Weights of a small GPT-style language model, trained from scratch on English Wikipedia.
Size: 13 layers, width 384, MLP 1536 GELU, vocabulary 4096, 44.4M parameters.
Architecture: rotary positions, no biases in attention or MLP, untied embeddings, normalized queries and keys, gated attention, exclusive self-attention, an embedding shortcut, learned residual scales.
Each number is 50 + 15 x the weight over its row's rms, rounded and kept within 0 to 99. Layers, rows and columns count from 0. The size before them is the row's rms in percent of the matrix's.

# down: layer 4 MLP down (transposed), 1536x384, rms 0.0898, rows 425-460, columns 192-287
# up: layer 4 MLP up, 1536x384, rms 0.063, rows 426-461, columns 192-287
down425 089:49 57 54 36 49 42 47 57 53 59 70 42 91 45 68 37 55 50 33 70 51 59 70 59 40 67 57 36 56 55 52 56 62 80 51 31 48 43 99 31 52 47 44 54 73 36 68 49 57 61 34 34 42 42 39 61 42 30 35 53 28 55 28 47 69 46 63 50 23 65 48 48 38 28 63 15 39 30 52 62 30 54 49 36 74 66 40 17 58 69 48 54 51 26 68 52
up426 096:61 57 53 50 62 75 75 52 34 64 33 22 52 41 51 35 18 52 21 53 62 49 61 62 32 43 40 32 36 40 59 12 82 57 65 81 51 31 57 68 67 71 45 30 44 41 25 64 48 50 39 18 27 52 68 59 39 58 50 24 36 51 32 67 45 31 40 47 31 76 33 40 63 46 62 65 21 47 62 41 71 72 54 33 49 24 53 44 59 23 55 61 69 58 57 67
down426 096:75 30 57 66 41 11 70 29 52 39 49 68 37 61 47 49 42 56 47 44 52 58 44 47 76 61 59 37 33 29 45 37 35 79 59 68 69 44 49 47 70 28 34 23 64 48 29 49 36 52 20 16 34 43 35 25 50 59 40 51 42 36 48 50 50 55 66 54 32 48 64 45 44 58 25 39 47 59 50 39 45 60 46 65 58 37 96 56 69 52 58 55 58 58 46 45
up427 097:22 46 35 34 53 37 55 40 42 39 45 35 50 67 41 70 78 53 38 37 32 27 54 36 59 35 59 52 73 56 54 85 48 52 66 42 67 57 66 50 36 42 33 47 69 61 60 40 61 53 56 71 28 51 72 34 68 49 68 39 47 46 65 45 47 43 32 58 71 73 75 65 27 58 47 59 69 44 32 71 37 75 65 63 44 41 39 47 44 55 46 42 29 45 36 49
down427 095:58 52 40 39 40 31 66 73 54 51 50 51 60 66 53 54 49 58 79 26 42 48 66 62 51 19 21 36 55 64 78 82 59 47 66 36 68 61 35 57 52 58 48 68 41 44 39 40 43 07 54 45 68 44 45 54 61 53 68 57 32 42 14 45 43 42 67 37 80 35 42 30 81 31 78 46 62 31 67 37 17 67 48 49 30 54 63 58 56 43 27 58 57 43 36 26
up428 110:58 55 71 55 50 26 21 52 60 63 66 52 47 24 39 43 54 59 51 53 29 35 32 37 50 46 39 51 66 12 36 40 44 39 36 26 29 58 41 55 37 59 45 35 64 47 49 30 81 53 77 55 40 40 31 69 74 40 37 46 84 56 21 55 59 56 49 35 46 36 69 32 31 64 51 71 46 16 63 54 56 56 02 61 43 47 51 37 58 13 44 68 27 26 55 18
down428 109:53 32 82 43 74 49 53 37 63 49 24 72 58 43 33 62 32 63 37 54 42 30 43 27 30 45 67 43 54 27 47 49 73 59 24 59 73 57 48 52 40 40 58 36 72 43 45 48 46 45 62 36 48 35 65 68 57 40 26 58 53 38 69 63 49 67 52 33 30 44 91 55 43 53 56 58 51 22 34 60 56 37 55 57 36 35 58 36 42 18 24 61 42 65 52 38
up429 104:68 69 54 38 58 52 49 67 53 37 55 34 14 61 36 55 71 71 81 61 53 37 67 30 60 33 41 47 31 54 30 68 49 72 34 62 58 67 72 30 42 41 34 53 73 43 52 45 49 50 28 59 57 24 36 45 38 65 51 60 43 53 54 27 54 59 57 37 51 65 32 76 62 77 60 36 70 49 77 63 61 44 65 72 57 38 29 53 52 33 59 70 64 63 29 41
down429 109:49 46 39 46 68 68 44 61 52 62 33 36 13 52 45 51 61 64 62 38 48 38 70 66 64 27 35 53 23 42 56 60 44 51 42 54 66 57 33 67 34 35 41 51 52 47 58 51 42 46 59 30 35 42 33 38 63 57 41 47 47 64 52 50 38 73 52 41 42 82 55 46 68 69 60 34 79 59 61 41 56 40 30 75 30 50 47 53 52 23 38 46 47 46 38 21
up430 096:67 54 19 52 53 65 59 23 49 43 50 66 32 43 24 48 34 48 49 35 47 63 48 64 49 65 54 42 47 59 43 39 51 44 71 08 47 56 65 72 34 39 57 30 71 30 60 39 62 44 54 64 68 40 22 54 51 38 50 72 46 54 53 44 64 22 56 43 27 60 25 27 46 47 56 73 49 84 39 44 52 49 46 90 67 41 25 48 69 58 45 44 58 49 38 33
down430 088:54 10 53 55 61 55 54 57 59 45 52 59 68 19 39 42 62 50 66 37 53 48 47 73 33 38 42 73 51 51 51 69 36 69 41 42 65 53 59 47 54 43 54 54 57 45 61 48 17 09 74 38 30 23 40 34 52 66 50 43 18 23 44 41 66 50 37 41 18 55 25 42 70 50 56 41 85 45 72 32 76 53 41 35 42 47 52 44 44 43 62 51 70 35 28 40
up431 106:55 33 59 71 41 66 72 75 47 65 29 39 60 37 47 41 52 39 59 74 49 42 54 50 37 72 64 67 37 41 53 34 65 76 50 54 30 44 32 43 30 76 37 27 55 74 36 64 68 43 52 55 57 27 61 60 61 75 64 48 45 55 41 43 40 69 49 74 63 49 62 71 63 56 29 70 37 63 72 48 44 68 39 64 68 59 34 61 51 60 46 47 50 44 47 24
down431 108:51 33 49 63 26 63 72 52 44 88 45 48 73 31 43 53 46 33 54 68 54 29 39 63 25 72 50 50 25 51 45 50 54 46 21 73 45 47 61 49 54 55 53 64 34 46 45 52 73 38 62 25 46 42 44 52 72 72 53 47 57 62 58 64 31 74 37 63 65 57 61 44 73 61 27 64 49 42 54 38 75 54 31 67 56 66 47 44 53 44 43 37 72 37 46 51
up432 092:59 58 65 67 42 71 54 26 37 67 81 65 58 61 62 41 67 41 66 64 32 58 67 77 53 67 94 77 34 55 44 60 65 16 64 34 51 52 45 66 65 77 45 60 21 42 44 51 48 33 54 56 29 33 63 46 65 61 34 79 42 37 74 41 39 21 36 49 74 53 60 45 83 60 29 25 29 41 72 57 83 66 46 39 40 69 75 19 62 52 25 68 47 64 67 52
down432 095:53 58 49 52 26 39 34 57 08 59 38 64 48 36 75 48 62 55 61 50 41 48 21 68 67 38 51 69 53 56 54 50 27 43 58 31 36 45 49 46 58 54 76 59 38 50 27 26 41 61 56 67 28 51 63 59 66 49 44 46 36 55 65 40 45 54 66 40 53 40 35 43 62 79 63 43 50 41 51 49 76 42 61 34 28 07 83 34 51 30 34 73 41 46 59 61
up433 093:42 50 45 67 56 48 48 59 61 39 57 68 62 84 38 39 73 81 51 46 69 37 16 64 57 72 44 58 78 40 49 38 42 39 32 63 54 78 44 36 43 45 37 46 39 41 76 44 70 51 31 24 67 22 38 28 33 56 70 78 30 57 28 64 44 43 44 47 57 69 63 60 58 42 37 39 38 27 63 47 25 70 72 08 51 83 47 35 61 45 56 43 56 45 42 63
down433 091:26 52 54 63 50 52 33 44 71 57 61 93 43 37 68 41 53 41 29 52 34 59 42 40 58 50 12 44 64 56 49 63 69 78 53 39 55 14 55 58 49 52 53 69 49 32 63 49 80 31 28 59 56 52 38 45 30 26 55 43 53 61 46 75 52 52 39 63 46 66 46 39 50 30 28 63 61 54 70 41 72 58 73 34 62 56 42 49 78 24 56 37 62 40 46 51
up434 099:56 57 59 50 68 66 81 37 46 58 65 58 35 60 55 40 52 72 60 54 50 47 49 77 64 65 47 43 60 43 58 44 57 51 63 60 32 44 22 41 52 47 30 43 19 40 52 58 48 26 58 51 46 45 58 53 51 62 79 88 25 43 29 65 72 36 38 29 45 56 46 50 49 63 41 67 85 44 43 50 38 13 34 52 56 72 62 51 75 40 39 91 51 69 30 77
down434 119:77 47 52 54 67 71 33 19 43 16 58 51 32 43 58 36 59 88 33 50 45 66 31 36 77 58 62 44 40 57 63 41 60 40 59 60 36 66 07 50 40 31 41 59 76 39 22 37 59 64 72 80 84 48 41 44 50 56 26 72 71 29 17 71 66 35 44 58 53 62 36 56 63 67 53 49 62 27 40 61 62 35 32 60 46 66 59 56 48 32 55 41 55 59 49 76
up435 098:61 44 41 39 64 54 63 62 21 79 57 49 77 63 50 48 32 60 46 29 58 39 82 35 84 45 68 27 46 44 54 55 64 40 59 67 80 85 41 53 38 52 64 54 45 39 54 66 54 53 44 37 67 55 27 30 61 38 39 40 37 53 45 66 70 60 51 37 51 26 31 64 53 49 32 43 67 76 77 42 47 29 63 34 45 41 43 77 43 82 54 54 59 62 43 30
down435 087:56 40 81 42 36 39 77 37 66 59 56 30 42 36 24 83 64 65 17 50 76 35 13 46 71 64 32 43 56 58 52 76 48 56 33 48 69 29 43 40 46 78 15 52 53 36 50 52 66 32 81 34 27 92 58 40 31 62 47 68 63 67 35 46 32 39 57 88 47 51 57 78 32 36 61 47 43 70 55 30 47 69 44 75 51 54 58 64 58 36 33 46 56 50 41 39
up436 094:31 56 21 35 49 69 60 25 66 55 40 52 25 25 23 42 63 55 62 31 30 61 37 33 79 43 81 56 43 44 56 71 44 55 39 45 26 36 77 47 64 41 48 40 42 45 81 45 53 46 43 53 46 34 34 55 63 67 52 63 38 41 56 85 63 22 32 46 70 58 31 43 39 38 81 27 59 27 72 59 69 63 50 43 72 40 50 46 79 32 49 48 60 48 48 34
down436 087:27 31 58 56 60 62 29 26 63 48 62 74 44 63 32 31 29 47 71 59 47 31 48 37 45 28 66 67 56 54 53 68 26 54 55 50 64 38 67 62 47 39 51 24 61 38 47 38 32 44 55 59 58 65 66 48 50 57 46 43 54 56 41 62 68 63 34 68 44 22 30 44 39 79 57 61 67 59 64 15 74 67 70 51 44 53 34 55 43 69 50 68 51 75 16 68
up437 097:47 67 29 30 59 74 37 25 56 65 58 48 70 26 51 48 39 53 46 45 36 76 66 63 55 53 68 45 79 52 59 44 87 44 59 42 59 43 56 24 28 33 86 62 55 63 56 44 50 26 48 43 58 50 26 40 47 37 40 57 48 31 33 42 42 42 43 52 64 47 56 77 39 39 65 37 44 45 76 56 42 48 31 39 48 73 45 63 28 50 48 49 43 41 65 57
down437 105:63 76 47 18 47 57 38 13 59 78 58 23 49 56 63 23 32 59 65 55 60 51 21 46 46 46 63 57 55 59 64 28 62 38 62 50 71 34 33 25 68 40 36 69 64 30 30 41 56 35 61 59 46 76 36 45 32 64 70 21 53 33 29 31 41 75 39 40 66 56 51 56 24 36 73 67 60 32 64 28 76 46 53 44 51 43 77 28 31 37 40 61 63 47 22 46
up438 095:56 18 39 46 52 41 26 75 49 34 58 70 53 65 38 48 35 42 57 66 46 35 36 55 64 74 45 40 59 31 53 43 26 68 75 53 59 42 59 45 67 62 57 22 36 75 43 47 47 40 58 65 51 54 58 65 39 63 41 66 46 43 39 43 72 38 52 47 76 74 48 47 52 66 37 50 25 35 32 61 53 52 47 45 46 56 74 49 72 40 43 60 25 65 46 45
down438 105:70 58 42 73 49 55 25 85 51 37 54 60 87 25 26 77 40 54 55 68 61 31 51 77 58 68 64 42 52 56 78 47 24 60 65 68 66 23 39 35 61 61 48 38 29 56 21 33 42 62 49 72 70 49 22 65 56 49 60 69 67 23 48 54 48 28 52 49 57 66 50 63 55 43 29 34 22 46 58 50 40 58 37 61 55 80 86 37 65 59 36 53 29 56 63 55
up439 101:61 70 43 59 33 42 29 43 31 60 60 46 43 56 62 30 34 45 54 44 42 62 71 55 68 35 60 39 66 58 37 45 39 51 31 40 60 61 41 55 16 49 59 73 66 51 23 29 62 56 77 37 49 41 58 50 67 36 56 20 54 84 64 46 35 47 72 42 38 62 53 59 59 26 64 31 36 65 52 33 40 45 38 57 42 45 02 71 53 89 46 51 49 43 59 48
down439 097:43 25 52 21 74 68 56 53 47 51 55 33 62 45 70 48 58 55 75 34 46 54 38 60 53 62 49 82 39 68 35 54 37 55 45 48 36 52 21 32 35 59 29 40 47 77 42 64 35 79 63 59 79 57 51 98 48 56 44 14 47 60 30 55 49 38 59 43 57 55 76 63 29 38 66 68 79 55 69 02 66 40 46 67 59 41 52 43 60 72 51 69 50 36 66 57
up440 110:44 49 56 25 52 43 58 50 59 36 41 30 80 39 59 89 40 42 57 53 75 62 38 61 23 49 47 57 59 44 28 60 57 53 30 87 77 46 51 65 61 14 34 39 53 46 43 68 47 62 46 26 68 35 31 64 43 56 59 48 70 53 90 57 71 38 53 70 57 35 38 29 43 39 54 67 27 60 52 20 74 49 83 49 46 44 46 52 18 56 39 47 50 42 52 55
down440 114:45 55 64 20 47 35 51 42 44 46 36 59 42 52 51 63 47 38 61 37 59 54 40 88 25 55 57 26 47 59 40 73 46 57 54 50 48 29 58 73 74 10 48 22 40 47 31 34 67 59 52 55 53 30 37 44 31 55 43 43 87 49 47 47 80 57 31 44 57 46 57 30 53 62 59 52 21 27 41 42 46 28 79 57 17 62 45 36 26 36 59 68 57 54 51 50
up441 093:85 58 24 59 39 36 47 44 44 37 44 43 58 34 49 71 63 62 55 58 47 46 79 47 53 46 50 56 52 52 47 42 61 80 60 67 77 34 35 58 55 91 59 63 69 44 67 45 48 77 31 56 61 38 71 77 39 65 61 34 93 66 50 67 37 44 42 37 25 44 42 75 43 65 44 58 45 24 40 41 48 63 35 53 82 57 61 71 68 45 48 31 32 35 51 38
down441 104:72 47 66 43 51 78 45 34 34 60 39 57 36 56 35 77 59 56 69 42 47 62 42 80 49 54 87 28 65 55 61 52 68 57 58 75 67 44 46 64 60 80 51 29 54 40 27 32 56 64 42 59 32 34 48 86 67 74 50 38 70 32 34 83 45 46 60 42 54 46 39 53 58 41 45 50 57 43 39 40 47 50 47 40 38 51 60 59 58 63 55 46 19 61 59 66
up442 096:39 48 75 29 46 48 56 38 64 70 64 23 27 58 35 33 57 59 50 66 75 40 38 43 63 61 19 47 27 44 51 48 35 71 44 40 49 65 59 55 73 67 45 60 37 37 40 46 55 22 57 34 63 58 44 75 67 41 45 60 46 59 52 25 45 50 77 71 33 70 82 50 70 82 48 49 45 51 76 54 65 55 51 48 73 63 67 50 35 42 62 43 17 32 50 28
down442 099:54 66 62 39 61 67 53 74 42 66 44 68 43 02 45 68 59 44 56 66 50 44 51 45 52 58 61 33 62 76 41 67 48 60 32 55 48 83 50 62 69 29 32 36 50 43 28 28 36 14 33 36 81 36 54 29 19 63 61 39 36 38 39 31 43 51 50 47 67 30 62 55 47 51 55 70 19 85 60 50 51 55 63 78 57 31 43 29 51 56 64 54 21 48 24 69
up443 103:51 44 51 76 44 30 58 40 43 34 70 74 54 63 65 57 42 45 47 10 11 57 51 44 38 58 59 62 47 54 66 66 58 72 59 56 63 51 48 51 65 51 56 38 42 45 43 66 58 63 24 45 54 46 47 46 59 42 51 72 48 27 68 38 69 68 22 48 23 67 73 45 57 42 61 64 32 46 59 76 54 41 46 57 57 50 59 49 24 36 57 29 17 46 38 48
down443 095:39 56 56 88 38 47 24 47 49 37 78 50 58 63 64 29 92 74 33 43 40 75 41 36 70 39 44 39 64 32 51 70 47 46 61 74 62 66 67 41 30 44 41 73 60 33 76 40 23 66 60 46 39 69 36 27 54 29 46 84 52 44 30 23 57 55 49 53 33 43 22 40 65 39 51 30 48 46 48 39 70 38 65 79 48 30 61 35 48 56 63 44 69 55 73 42
up444 091:44 46 66 43 49 79 68 29 56 62 62 55 72 45 36 50 43 53 32 68 48 38 72 52 26 44 43 52 35 31 55 31 45 42 29 47 78 90 21 33 46 45 69 46 38 24 65 62 48 76 65 38 84 59 49 50 72 60 40 55 59 28 43 62 78 50 52 31 74 59 39 60 21 29 45 66 50 56 49 33 61 63 39 66 57 78 64 33 55 45 30 55 35 55 54 41
down444 095:59 44 63 37 46 32 78 76 43 58 87 70 25 25 54 51 38 31 50 55 37 78 59 42 33 20 47 71 71 63 43 52 29 60 35 67 71 45 46 42 47 28 46 72 65 64 24 66 48 59 55 36 52 40 54 23 24 61 50 39 40 57 44 20 70 49 65 48 38 64 54 52 45 23 40 55 59 47 51 34 55 60 42 50 48 42 60 60 62 51 67 72 54 22 48 60
up445 099:71 48 67 60 43 59 59 64 51 10 38 50 30 77 48 66 50 57 58 43 41 52 38 59 54 44 34 28 44 42 42 36 61 78 67 38 63 32 39 80 43 37 40 59 52 60 58 73 42 65 12 30 38 38 37 61 68 36 70 30 44 60 61 39 26 44 79 35 46 26 45 57 68 63 50 44 32 50 48 40 20 61 78 56 36 80 35 43 69 68 32 71 46 50 21 68
down445 095:41 40 49 70 42 61 40 52 71 40 22 57 57 84 67 45 46 56 36 51 60 44 53 74 69 71 54 46 47 62 44 34 39 68 79 41 76 31 45 46 52 42 70 60 37 90 54 66 45 50 29 42 52 71 41 42 41 47 87 42 46 57 65 31 36 46 49 40 44 07 59 49 60 37 56 57 44 65 41 37 41 37 57 45 65 64 38 59 51 45 53 62 41 38 15 58
up446 094:47 45 23 62 26 80 61 45 45 51 46 43 45 73 29 36 74 60 29 44 42 36 34 68 39 45 74 32 47 73 23 57 77 33 35 27 29 64 74 69 44 31 67 52 58 48 41 41 58 48 47 42 54 32 48 41 53 51 54 62 56 55 23 64 42 29 44 33 47 35 42 48 45 46 47 61 48 40 35 45 38 18 43 69 58 44 34 16 35 48 66 40 35 46 58 28
down446 092:40 43 64 46 59 53 33 89 44 34 63 38 54 45 38 53 32 54 37 52 39 53 48 69 45 59 74 37 34 44 58 59 64 31 28 20 75 51 59 61 48 48 70 63 48 45 40 64 41 68 18 61 49 49 43 30 74 39 71 63 46 48 52 47 62 29 36 31 62 23 44 57 24 46 62 61 52 55 37 48 56 51 64 60 44 45 55 57 59 37 18 38 65 71 61 36
up447 100:49 80 58 62 40 72 36 52 71 42 45 52 46 46 59 64 34 33 74 59 39 62 67 64 44 56 47 35 77 36 31 35 47 53 61 35 31 24 69 41 36 50 45 42 57 45 47 68 49 39 49 35 60 68 48 47 65 56 73 55 26 41 60 45 52 18 61 51 42 63 46 51 56 59 59 29 64 28 67 42 38 40 61 60 62 51 79 79 74 52 30 42 45 81 41 55
down447 097:29 56 44 60 71 65 41 67 56 50 65 61 60 54 28 52 40 27 56 54 36 38 64 39 56 44 43 42 47 45 53 46 65 50 88 40 35 65 29 51 42 34 67 41 31 36 57 48 61 68 68 39 50 34 37 60 37 53 60 56 66 41 67 35 47 63 48 38 61 31 44 51 77 15 73 37 41 41 77 53 56 80 52 58 53 75 55 56 50 61 48 53 46 73 50 47
up448 100:69 69 52 47 57 47 56 44 68 45 48 59 56 59 70 62 53 22 59 47 28 55 42 45 59 84 30 58 50 61 53 53 48 48 46 48 47 89 10 53 31 41 34 43 49 58 51 50 49 40 76 45 38 26 79 34 53 57 54 15 75 51 50 45 77 43 89 42 57 67 68 35 25 47 71 56 55 58 57 47 56 46 06 28 54 61 48 75 58 18 55 41 60 52 56 44
down448 095:48 58 55 50 30 24 66 56 39 48 52 47 49 38 82 60 46 41 36 61 40 59 49 43 44 42 51 58 39 36 53 32 33 55 64 46 56 69 32 44 49 42 61 70 44 57 77 74 50 68 71 47 37 38 60 78 54 63 43 41 76 28 59 63 54 53 65 33 58 61 39 99 60 60 60 32 49 56 63 52 45 69 57 48 73 46 58 47 59 42 54 60 35 65 35 30
up449 101:67 40 44 36 52 23 42 36 56 26 68 54 42 38 12 42 78 68 42 42 46 72 44 56 69 52 67 59 54 61 45 55 32 30 63 46 53 51 31 65 44 52 39 32 73 53 57 58 74 41 63 53 64 47 30 36 50 39 25 47 79 53 51 66 56 75 33 43 59 41 31 51 68 22 69 43 35 37 53 72 53 64 72 39 71 38 30 49 49 36 27 23 53 63 48 53
down449 096:55 51 55 60 35 65 43 41 79 38 49 55 12 41 40 34 70 44 40 54 72 32 37 51 56 39 49 54 20 68 64 63 66 49 66 22 59 44 58 70 46 58 42 48 54 44 70 45 45 39 59 51 17 42 47 68 70 37 62 55 41 44 62 68 51 63 50 28 36 70 34 82 44 43 58 33 40 47 40 47 48 37 61 30 51 44 47 34 28 40 42 58 68 72 26 54
up450 096:38 30 20 28 30 38 52 47 72 42 54 40 57 38 37 35 44 49 49 33 61 39 70 61 46 39 50 51 68 33 64 57 51 36 39 85 58 71 66 45 91 11 32 31 48 42 57 52 58 59 58 49 51 38 56 40 59 76 69 16 48 41 53 29 49 58 45 19 44 58 43 38 42 72 28 87 34 20 61 53 46 68 43 35 46 27 64 45 39 48 61 25 37 32 50 63
down450 092:37 37 23 20 54 42 42 60 20 41 37 55 42 53 57 64 38 50 37 52 32 55 46 75 42 33 70 68 56 31 49 55 54 30 19 76 45 30 54 03 49 58 34 63 47 58 57 52 58 77 51 48 51 67 59 48 67 49 66 46 56 55 72 40 34 35 28 30 33 54 24 34 67 53 54 70 47 29 40 45 61 54 45 26 50 30 58 41 50 37 58 62 30 49 71 60
up451 099:48 57 54 55 42 40 68 67 57 62 43 47 46 59 32 60 53 18 53 31 68 58 12 72 52 56 31 52 59 58 71 56 58 33 68 25 42 57 46 69 70 58 79 66 72 57 42 44 48 61 53 49 58 51 70 45 74 34 37 51 55 57 70 56 71 15 52 31 83 30 49 56 32 75 42 35 50 55 46 56 65 69 67 34 69 63 51 63 57 49 45 33 42 90 52 57
down451 104:48 55 58 58 67 40 43 32 46 31 58 26 52 31 40 75 49 50 45 53 28 59 42 56 37 80 49 42 60 40 63 51 33 65 65 25 37 47 16 56 55 65 45 50 59 65 55 57 77 95 56 68 43 47 60 27 44 48 55 43 47 26 71 56 38 42 22 41 44 56 62 59 56 47 62 28 39 30 70 60 59 55 45 61 42 59 43 40 72 56 53 13 63 38 68 17
up452 102:63 61 53 53 69 56 43 57 81 59 46 49 47 63 42 66 39 45 40 66 37 42 59 61 48 35 47 65 22 35 75 49 41 52 54 32 55 43 27 55 50 51 45 43 55 68 53 35 71 29 42 67 50 40 47 62 76 68 45 41 53 90 51 25 55 48 64 01 51 47 45 28 54 30 72 59 58 62 60 45 62 44 51 45 54 59 50 58 60 55 57 64 36 59 35 42
down452 103:45 82 57 58 62 47 52 62 67 65 44 63 48 66 30 75 60 42 48 52 53 49 50 71 78 44 42 51 43 43 70 72 73 51 36 57 47 65 56 57 66 35 69 46 52 48 57 46 52 16 32 69 33 37 31 41 67 55 38 43 61 62 53 48 75 48 53 27 53 47 33 60 35 39 56 58 47 39 42 46 41 39 38 66 55 63 45 56 40 60 42 74 56 76 38 63
up453 106:66 43 27 53 35 79 37 54 39 35 40 58 41 84 55 23 67 32 68 36 76 68 70 43 21 57 39 49 57 49 35 37 34 66 28 36 45 39 19 52 49 59 53 57 47 36 34 47 45 42 70 58 49 52 73 61 46 34 62 26 34 43 52 38 24 38 60 33 34 67 33 47 56 52 32 72 56 44 45 68 47 53 59 35 47 51 30 59 61 43 69 48 33 32 64 48
down453 106:67 62 44 52 27 60 74 42 74 29 62 69 56 64 64 42 56 35 55 55 27 57 71 44 31 64 32 73 61 53 53 50 56 52 64 31 50 43 40 42 71 45 57 58 43 37 31 66 54 67 43 55 27 79 44 43 42 61 57 44 41 54 74 57 34 25 49 60 62 35 38 59 63 27 61 34 61 31 56 56 61 45 54 21 23 29 52 55 41 17 61 42 60 14 50 69
up454 108:30 61 38 40 39 95 56 50 50 76 29 33 75 58 32 54 46 42 83 80 48 41 58 75 16 61 60 18 68 41 61 75 39 50 36 34 57 26 61 33 52 78 58 44 41 62 49 55 70 67 27 09 58 47 39 82 25 36 55 41 46 53 44 45 62 64 45 49 47 55 50 69 61 44 48 52 28 51 65 70 45 75 53 56 30 61 77 34 55 44 66 42 64 57 37 38
down454 116:51 42 67 10 46 73 32 49 49 92 55 50 80 51 54 48 33 50 69 73 60 59 55 80 51 48 71 41 17 57 59 55 49 60 35 42 75 34 60 50 35 23 35 43 72 51 43 55 46 49 47 24 49 68 53 58 32 40 39 48 49 58 29 33 35 38 11 62 52 57 49 37 44 51 39 48 29 77 46 38 02 55 55 40 44 51 49 61 58 42 68 65 50 21 47 40
up455 105:73 46 51 55 80 25 57 52 55 52 20 51 35 63 46 63 66 49 82 36 38 44 54 48 68 50 46 73 91 50 42 36 26 37 60 54 37 51 34 37 24 67 70 48 59 49 40 50 54 43 62 26 61 40 51 44 47 27 31 66 57 55 46 18 52 45 72 52 38 38 73 77 62 76 35 81 48 58 41 62 49 69 57 40 67 70 32 30 64 42 53 51 71 53 57 07
down455 104:52 23 48 46 55 35 44 71 72 48 34 41 58 50 30 39 55 50 52 41 56 64 42 60 50 32 60 64 54 56 54 51 53 71 25 38 24 81 53 18 45 55 50 16 50 57 63 60 47 41 49 31 54 57 65 42 53 47 46 51 21 56 74 21 30 43 44 50 56 31 54 40 35 34 49 35 61 39 45 58 66 53 59 52 38 70 38 56 61 54 61 51 58 56 99 14
up456 106:64 53 50 35 50 66 57 42 41 53 25 34 83 68 44 27 50 46 60 52 37 55 45 26 77 47 46 56 61 34 51 35 34 56 55 47 67 48 35 52 70 55 25 62 42 56 37 16 33 61 65 46 60 59 59 62 20 39 48 46 47 31 41 51 60 47 46 04 48 42 48 53 38 58 69 38 40 67 39 52 47 55 63 31 51 44 58 73 61 26 43 54 65 66 69 58
down456 100:57 34 49 39 19 68 52 42 58 38 47 42 74 58 57 22 63 47 48 50 55 58 54 13 71 41 63 41 46 70 74 32 45 57 51 45 70 23 56 47 77 60 45 60 44 44 30 24 48 60 68 45 51 51 52 60 43 34 62 38 63 39 53 26 73 44 48 15 49 45 38 52 32 71 56 45 25 46 55 38 60 69 76 50 51 63 37 42 48 49 27 39 56 51 67 51
up457 100:61 33 76 51 54 33 71 22 47 42 49 65 45 45 60 54 73 35 47 49 44 57 48 56 55 78 48 39 63 60 42 76 79 24 37 45 27 36 34 37 46 48 44 39 52 49 49 17 65 44 60 43 69 56 62 70 46 35 80 55 61 39 65 79 61 47 31 36 29 58 34 57 45 48 69 55 44 26 54 56 22 32 42 55 60 82 28 49 67 24 54 49 32 63 38 24
down457 110:88 27 56 42 49 39 64 32 48 57 55 33 32 24 79 75 40 12 23 57 38 57 44 35 37 50 44 61 42 36 53 35 77 42 59 57 40 38 55 51 43 72 32 32 41 53 72 36 33 39 37 44 47 45 82 74 25 46 68 71 53 39 41 74 63 42 42 26 58 54 50 26 37 65 66 68 55 55 50 64 28 75 56 44 63 77 69 45 63 60 80 58 57 26 56 14
up458 101:74 72 66 61 47 42 72 44 35 51 25 33 53 64 51 63 44 53 40 59 50 19 46 59 33 38 48 33 41 51 43 65 52 29 58 50 56 45 52 30 29 48 49 38 44 57 45 29 37 47 45 42 51 31 48 64 52 39 44 62 40 34 50 31 47 60 37 72 77 24 41 44 52 25 51 46 54 56 56 61 69 37 40 56 41 45 55 60 43 48 31 53 66 42 86 42
down458 095:42 37 39 60 49 50 66 59 28 23 56 64 41 88 56 66 64 50 67 68 69 31 54 35 56 28 40 46 57 30 53 54 42 62 42 61 59 51 47 26 57 43 49 20 32 38 14 62 66 40 57 68 50 61 42 54 45 66 42 42 54 59 62 46 44 55 63 38 89 29 68 31 57 43 53 40 32 44 09 51 56 77 61 35 18 43 48 31 48 51 43 44 79 55 41 51
up459 100:62 43 46 43 46 57 49 59 67 52 69 36 73 50 72 42 28 63 42 61 48 86 55 63 43 58 54 50 64 40 22 36 77 49 63 42 38 59 48 83 70 69 41 47 67 37 80 40 36 50 60 57 59 43 52 58 51 41 12 54 57 48 47 69 58 49 49 72 69 53 56 45 44 38 63 52 49 46 35 53 35 67 50 35 60 59 43 64 70 66 62 56 67 81 50 51
down459 107:46 35 72 53 49 53 40 58 70 65 60 74 52 23 40 65 48 34 78 58 46 42 68 59 24 93 72 45 37 51 51 50 53 54 77 36 57 38 56 57 45 49 63 50 33 36 64 53 57 63 79 77 74 45 27 79 50 39 35 54 48 70 76 45 54 33 63 63 43 56 52 17 56 25 52 39 16 51 30 25 31 62 61 46 43 52 76 43 33 61 47 52 43 56 57 61
up460 097:50 64 47 69 56 64 47 74 46 46 52 47 72 55 48 51 64 71 60 40 41 49 37 49 40 47 30 59 42 19 51 54 44 57 68 55 28 48 35 43 66 42 78 41 58 46 45 52 48 64 57 53 42 55 43 49 46 58 20 47 70 58 57 73 37 63 36 62 51 53 45 48 56 69 41 47 26 42 62 55 55 34 54 64 48 80 35 63 42 63 45 61 32 35 70 38
down460 094:17 41 66 47 31 72 42 65 66 45 39 65 77 47 58 46 65 67 28 48 75 61 55 49 67 61 46 33 55 28 45 71 58 58 60 50 51 43 83 48 55 39 35 51 44 40 43 37 73 39 72 50 15 44 39 51 52 53 33 88 30 49 59 45 38 44 50 69 41 52 57 79 55 53 69 51 48 36 32 48 48 70 41 64 63 46 78 35 51 68 50 34 53 68 68 45
up461 096:43 76 32 54 56 77 35 45 53 45 60 76 60 63 48 38 36 61 30 50 75 06 43 71 58 61 47 56 23 35 53 40 32 56 50 59 39 39 59 63 50 56 42 21 50 68 60 60 60 32 36 47 55 43 48 44 47 35 37 33 40 39 37 37 36 43 32 73 74 53 67 48 33 51 81 43 59 58 59 26 62 44 35 41 30 73 60 41 32 48 29 65 29 43 47 44